config.toml
num_attention_heads = 2
num_key_value_heads = 2
vocab_size = 2048
norm = "rmsnorm"
norm_place = "pre"
qk_norm = true
init = "uniform"
init_std_up = 0.0662
schedule = "wsd"
batch_tokens = 65536
Each number is 500 + 50 x the weight over its row's rms, rounded and kept within 0 to 999. Layers, rows and columns count from 0. Numbers have three digits each. The size before them is the row's rms in percent of the matrix's.

# layer 2 attention output (transposed), 192x192, rms 0.0573, rows 181-191, columns 0-63
108:469519506472605528488566502548446520482460431464620478493510539429542465554533417556435522524511505571487520433480485558527439378468562535464485556462467493473461434602554445428507403467489543
100:418562508596451485493449515502547478562472552490479405508529395396467532625460536523515433545532565455538567443507502559505548556563507581510482449526470411491514522510511464437556547544525489
092:500463476485420491531491445445535510419449542622433539447473530524428523615541500488526471467518422490457435611524417549450475528473447536495415541497424438538530508478633489555568435580505608
103:517506565488555522589518441526577455560544571585476614546422495474591463464487574457469589483514493534509516417575507441449596463478547484394468470474509463488581549463442573485510505465482469
100:495605579460451511493486489533457437535573449403499479433499553617477517458436494603499535531432523512529535464474501459467522504371561480508470500483378513561445519518566465551445508547611492
096:537393470452596452475554493544512528548517621581516526499508494450483444535487494483460445526450441484503541414455490454433523494435556485531550594510523489495555480495529457401520505432610455
099:536453575545479414465529488438567508444511417582468521543507549488498431436504547522494553466638491402475545526544448465494547492473518490508464463408404416528470500449501446521504584509527462
096:505577494562583435538554495449568561566505529509498461485515565562490461425493485516467530502538510484506493557541439576492460553471480433600610483489446526580567409504556493513507452499535468
093:488562532513539527503470459528480494514569495573456441542503435527550481427493528470479394492518527468492507571488503516545544472548496457447486531533485508504517480558497488566324393476510393
098:417351502491494456541462486549470503397481557492570544457489555536530461497483458554490514554486544488545479557415504440513549529508505480589553550574485518542577502415467515517412530527406554
097:504494496534475472453507524449469501443519582495561483428488569613408502485578501436430549499539396548476483520494622399482520524497486559463534486504510485598449485526480542533504487489466543
# layer 2 attention value, 192x192, rms 0.0464, rows 182-191, columns 0-63
100:546431420540495557425546460494477470428533454466538443553445468463433547487461416581545540490497506551619502593498486456527420473450470594609532635493575482521443544495564554497421537508482493
096:501476496454563463402534477531614461547546555478490545529539384528609524520499414515522586453482383514585561567527485574513520460475465439391541480535481420501442401527456557525484543430501435
104:545615543446507529527442603571529483562510495534537518513442512499427502585503518506483482556545554580572419507457399515570586424537421544525544543481489569562583460533556414568451569468572536
097:466458437435552511528555505526480456439488540518424487478478470383600597482476424474473443536498453487389596561459486440471507538493609538463465429434478487523548439500511487502465502544425442
099:573464531482527501505418617504504557494524454490468453529517615532425438516490462511507514427529534642588537558521507545507621485451464451481494517472478469489472493402446555475594564547571527
102:519467511517522546482453511521568511454564489511582429527617458534413500509436578461510522567511453521564582429563563565477597526534450531517445506460420519520514454456462556531456393479421487
099:449547504483503490528541574515526485484536527496530493498572499487458470467405474489505527486429449453543592437528476508500528538541407547568454493512457464424523597550475446488508508553571401
100:479522510488600488556437531617553526516432448480484576549514497457432524490559475500505502560569479550477440425525539563439489506537474526487406437588401505520464520423526404567567513562615474
096:509518509536482450538406579489572418600511500501524502516452448524454472463500533512524523431533443437459484504470594522472522543578520453544496483515572554520514525499491537588485554466415493
096:553594467456456485486512426512602564455490515493480417478491472481489415549483487537582536573502493425574487438554490536506490460509504546561590538461553583456488503545453429463517522510536519
# layer 2 MLP gate, 576x192, rms 0.0674, rows 0-26, columns 0-63
097:412440466467440441487500554479443499579532390534586494480514482415439541505515532472534588493482443476514573460482460478502543571549409510456538498533553529496457500514533475443556524511511588
093:463474471584519459420490509524522495490523538477600484554529397406565499493575556515556576500486515479569609366526524472574521518547411471484448442566594558476543476401533421615516511523536398
100:413594514551526556515535539495494416496522605448508558472458566500484523466508519506422443467454489527533594502508500460578433496502455542459502455477471540438520554529614511590639466495551466
096:491495555460499500540543597366522509497437407445461547532540519512393447513521564548474539448401414423512499422569494442507431444520506547502543469444515445460470436514542496547539561488542418
104:465537454459581517469557540554520463564507402398445527411484491548525577527475488554444518526458495443442542569482405537480448486522421517512494533399448473550494429503615372557489496456542554
093:468514493486534477460491547518531495437550513621450536467486497425528429506552473474364514487563527432579406573421424586580485510500445439455456499487480529410539590505546462499525392490510509
097:504489437486505384517458399538492489553512486511520471518545503495523557532531478567420422539575519412572526505497480538460523544508503553531536459415454502533497437468493479577495476461536547
096:465459469519497480444486500513481509378411515543505480534439527545578491397471557570589469584551588524495488480581455548505477477477535478528566497503580461572425454456475499566579443562485492
090:484560475531432452471524495577544464482586488504510520472477535520455495435474484559606488464454513498451538463538552452563473539433489421531492438527571473506491467522500486506509450436582520
099:547475535514499407483491490471500504488515536457504534540495474468507472518603480474495533545452487547461499450460499500472476476546476514475539497496503488597457629452594610487556427518469553
092:449526470468420485529538602529449492429504478474506493496392489566402521551534446520533556484556482609490501483426504560501427554466481449440430434424544500560619570452609492483542620485455481
099:513525368556587493534519509479543487566522453527536606499443516527478524576476501481449514532530629498580360563586586510438549555541536477445475551519517588465429563573588579484502500601525473
094:489546532480542481503489493518558405392467498465432681514462563491525496398542467459479544501557547499557510560497525532423448530415520548389493497444439608464516491507507433369526508417589485
100:496455545571431488455517487492438524488512497470426461503506445592530489572465460464554532580400501457600449577472513420572431429413445495534496555488498494451550474554466507485548520427514503
099:435529481501515441544457524524440445497445540475575450572454539583497472542447477525503512509445526506501529555469466495525563538473485379488414447453484494507493501449495525494549496521526519
106:510443475540484544516483528525470560458401531534477589541603579476478537539487463531390591439416496444516547439477489477568568458415536456523454503463497494476538527388421500440477583616504497
102:496493470545511518364435522493458417429439547446505450512410538466506463496540536542510472431407506415477511488470560524377512550456475551474497588484580417479542459477472419576450472505529435
101:536570542672485563503525483558522482436459367461492518464545479536586504443446508490603480533539609503501497477511510540487512520562583518428584485512469514500523477493566557493562516524500559
094:466494470481537462550463485480456495453548560546498438453436569542568552528484491504545595422559578472505488456527508513498543444532523532421435497429478446466458510510506420514434445440430413
101:465503492479493433559521585525531569511521449470523518497558530519480498564616444616340448590470447511379445525505493528439507523523467430472553415556554486477486464523486500503545499590469498
104:510447506605464467490527575483484441461570521553568478518468484440540509482562428527516489551501532461520458532401604467419561552441505456540537523455517581539468524428487514439543500534643472
101:496506492503461502469578528491470459548526559525503509474550575521546477467481510477482449489491428564506540498478521490633464474451456527542533553490554540491493545571455404455442565495409448
102:510638537545450492499487574491583548489449445440424460494535486512471472567594383561421504493463566511466460479512520505512492523531463404425510438500572479463507425479466457457487622569464535
099:525544428509517423502464508376541464475575568571515496499499481526473469485491456526442529537436575587508503533485570525440519476549509487555466464571521471516588525439535527495440480425519536
103:535444598456315447481472525447556522502537542475487541540506512500483535486582511517491615436464449467498604524564474532525566552469536492575504508550486569386528562546515572587494597461644440
093:524552446492412437606603552477461528489504483476521422427484545499533576540516627482473441516446485496528482581466465535613472587492506457506555564514509537572536548513498501445585497439548472
099:463425471468410588438493498535495444477536537495480485518515529470581483471513627564518458499510405464492416365497581494478550540512450493418491549426490566494509570421553415458382479462598480
# layer 2 MLP up, 576x192, rms 0.0652, rows 0-25, columns 0-63
094:464445553500517493431465475466503430423459428471463490510420485385530582536498394562425570500525475445394532551577504534490511488530498482515505454437585523512459445477489509503560464522439523
096:472500509593485506453488466608491420595516512508542466441463402444535570496573546508554517416530460544544480516487466459552600513457517428521411527543563456515559475576495511483564539532430492
110:556489493465475476468550532476522534548470447519475506480648447531565493507524510474453479535416576528475529508534496525596416509503459465553474542543467474481503491476581574453502556443476571
094:486551419607494596590439525493576451547495432462460477552429538569537483475461498558509462538541498475534523526477520516627538523464469622464510463573463493503445498463577543468458581540509492
102:522518492456449566486455545534528583626543522453525508622441536536442502565486583558481492485443471526448540517528442526442524548557409464535485461474485550500520544533590532463552474469546549
088:526466501556522454415576521518500400487505558546454509546530595495495536514504500485469525412499552512524590449505450427569492419508519564502452437567542487524548452513494578623412561523530458
096:445519523460446476400533494448500519502469479451575552552489548540518425407583493503479499563557568552462509519521526465502500454534528473398562486465413508473535564465459540513485454463551559
095:535473461441490428499501613510517513482398501471432388530444530503610448464496454468498441560473580482533476459548525525444506589465553540531484484593538506539527500469424483462496440568479517
085:461552461465477412533504511504484553485529511451549514492445494483462470445466502482524431463488476488475506518541391425511451501380453485497510413523508534535446498534548537463620516514528559
101:526503553400431495616415536451494508451541382539411429447467477555538433451624446541453539479464458577586534522556511483516382486520526541459523492489487569504508566412498448493496500503483495
098:511501493436529479368489464524425464465518541488535471472470531535532474529586470505435545484477428534523480610527421391506574550484520466366495467438480471536438580460431473531466524506408428
098:376647486538536528549541441496558464593519551492499524524529465481545496535526490531479423421497481508500550514500469560454515558550538458475490390480570579478466471431482620586466431497476552
101:540559521504443482476534490470460563507543562556503436516512435377474508539517504517491423492472474579537597534463513503429515534575507487592580550518418517554576559528492521464523479548629477
100:505470517478485498517417542519538510481477543495530450490401476440478443460466584504472515592499471501450545461570505581489566481504601541493415470577469495555584494480498569428484444509511545
098:486556529467502463461488549490500474448452499496489569526525522367625415454436528451515419490459503521463481463505450477542492529466577498499501537459376616486493465550539594461511467432420513
106:491450461426397419633561581397544542533502496547564549525548463468537415520477465453503449550484483506526452519575554456462478576551461500529491459505609520580506467524491523477475424513546560
101:467511420507481568424608580467476520559543433522529499558490445506421450527457519423531471440528495470514548522494434421532456554546603513533563518473559520527543468528444477532534496565520495
102:430567469521523477518487463637484538496481391420545419529442479518493504562480534516505584574535505483476550495488518513464468487517523494417510507476535437545507479512523482508492479532554501
097:456510428515562527500517415518512484543453609518386507595465508558476469463434554456490492421440531586479538495429460561573480518561425450491475524528539499512419506462465456482480463470456468
101:474565441451577541514520524546455484502486465528467513536482564475430609563565432503513479521511478565510479454455466447448489569476533440410490458454544505580516540542441425465422486480509577
102:478517571555585530559453552534489556506519599653607519548589510498482417571403436457463505539427424502584481562504479528534423516592452511579575508619462458533490553517486533457495549429438492
099:531464515526483491535515512539537480462497503494504486447565470467604494433554570486499567510453516413580458499420550506477520478378452533403429510561457514570564575511521356485511462519476487
101:464576502493564475464443594491581434552413516504531494516502400486532521522523421612486536548587443559484409451551555564441444519485540524556501447528480419492546458486496486533529542472448465
093:561479458529520556560540470427514425568478475470460456494416467487556570499544423379499412586560459589458570463496495433527473486535532473444484582513465535540527440537489553513459449436447516
105:524512528546575509446514504508523526380508550536426475669544520591584461500499416449455498530525452465499501592497506549487557479462432509482449500477499495494516483568468566513588430530460413
099:479581537540601568506556469454529471497532446556545468566424493511426471401513504470513486493522487460544513477480511407554592483484557549466484473502556510486526524543514501535514400582455503
# layer 2 MLP down (transposed), 576x192, rms 0.0663, rows 0-25, columns 0-63
097:467567560576577445458516493434425426421509461518525477496403577486487593511404459461533415488582450499539470473512518439615435544511507464537436416565446553504494523513520504542498521505507551
094:482506603531489554503483582542460431529450517473475489601573457522500536509440434438432551444468443510482466453557440432513385476552568504555497588562465519446519535481582500509435513449397457
106:502507507524403450489540548470488584568551494473491458507609448485543476543579560500535476578461464547407505495455512491528517562513572442510570496528498533522539535443518518505500505613442581
104:457512454510478541582518391554508487558462567486500635503577488521518505455514468473435485525440478468484511623564471470526546565474445495475429485609561536597457507455442592395474445509394568
103:542491529532578493469492559578541490501498573520493508481498473486530414495493472493424470525448472508464461530500489466501358472444468543532530570427466506579502474551464470520491468499528543
096:476489458497536468447381528551586562427529574504447523563458494487503443520571512494458531476510457486559502505463442602621491560416569513414433574418492571465501443491570455529495529532488510
099:553504503446448519478536460488488463411438474484527514495472533482547534478549611606545542572458460483487555489525515460540516452531511516472482499491409479433515519488552463468496537543494547
099:550542531475429437441542492493384460518522539592537545428553481463458564498530484438504546574468525541468522448498520509547505457451446462492447563462453507437552555350475437452455419473584592
095:505438432496546518488574525444470570414445523529434471461446467485530488518485481448404468449545465402572488473453473469494564563484518537565526511445389545520436473484506557383525477568369486
104:526442500397516334527559589443536543508516629430446459569461494587476500475563485536487509511486387530551414475442480511503434479483499536583468433428648558496577510493456557443580522484604533
095:487552477492467565611559554490537455457468515462492470546455506511442606500474507444524542505556473565495478459484504528558455488543436495550540436509527602519549448457516609461485492476559433
094:483584517489547605454446429475544516521453472625526504511519496437462534515524528478501422449609482447505464522532482404542552487546456475489500449549475550563557465563553536514472531498601576
100:503528454440623469539591444527608478475614461518457556574507533478559525466588571520393552535494614490648491503379518489474405490425416501416473380524433482487552564540494477506538491543485546
102:503457489413511505585532433520523404531498415530557553531455490504489454479519600502553458500486504480530536363492553430504515482457476519413507469586460598529466486430582457516493435455460570
100:481526569579465587574457443417610488614586420439542418575585505494609550529518424508596519537505517515484472530502517513484443486489487519493503382417524309550519554388534404519526451523514435
105:480461485540442492636551500401511424476464518429479475440492508531431479512484404455578378521498483432539505489559560482502486409450488479511359425545530625425441510554490541501449587567557489
093:499518574433593464503466524514564563424494645585474523476503560467509483521567499555492524522585491489521506521478517524576450561544531492541479560576428457531506460446580538470495582466483528
102:468549591351630474500490518506529527415544468500492467491575422526408493446488511489591430505525429535495466462539436443532541454518568554455422436405487457498517431443530507455520505440490401
099:428535515481536522588513512455677528488412491446485525572453587441541427500536456570499484487556483491570468506462463486458384563484498544511437586617484531580548445546507522514524619525574541
103:408496499567429478586536629525528491557501407476556514537422475483486525560568491523528482467537482551569543572462516416501450539497406528518514468530554539510522551458376507546425464493435526
105:543506508531497442442524439570496389530495490551544504508477469522436516469574452548472506399541460538473445513423449543533440439499510512385513492587580461389604503502479550485486543448515459
101:527477447598531529585500505489505495526448420518607487537545475497471507517502470528433610567518491441540473656516493476459427516579502535549472426523487545551601508526560592486590526524586523
097:473587548532557503402569502505531522507564489580513590505492490422472534572479558443521510495471535455473457580525411471504462489480392457538492558491528493573514432500550563478441495450518507
099:637434645501589461582506568547473523513544528513466559550594550432526571481406466563540547435422410557521467474478499509426527408462473461502544488551475452517466496428468504555463504478569587
106:502570516504551449553553527496442507416501499539554499431489463519529529492517414523530505498527455575364451546532516479487487482521450494456547476525524389459565502582499504491589452534575512
102:491523522395450470559522438500542485520455504422544399511465527436518482490474486559554499530535465437533584485489463444597468445473461403474505565405461501555514577538481498515547463509416468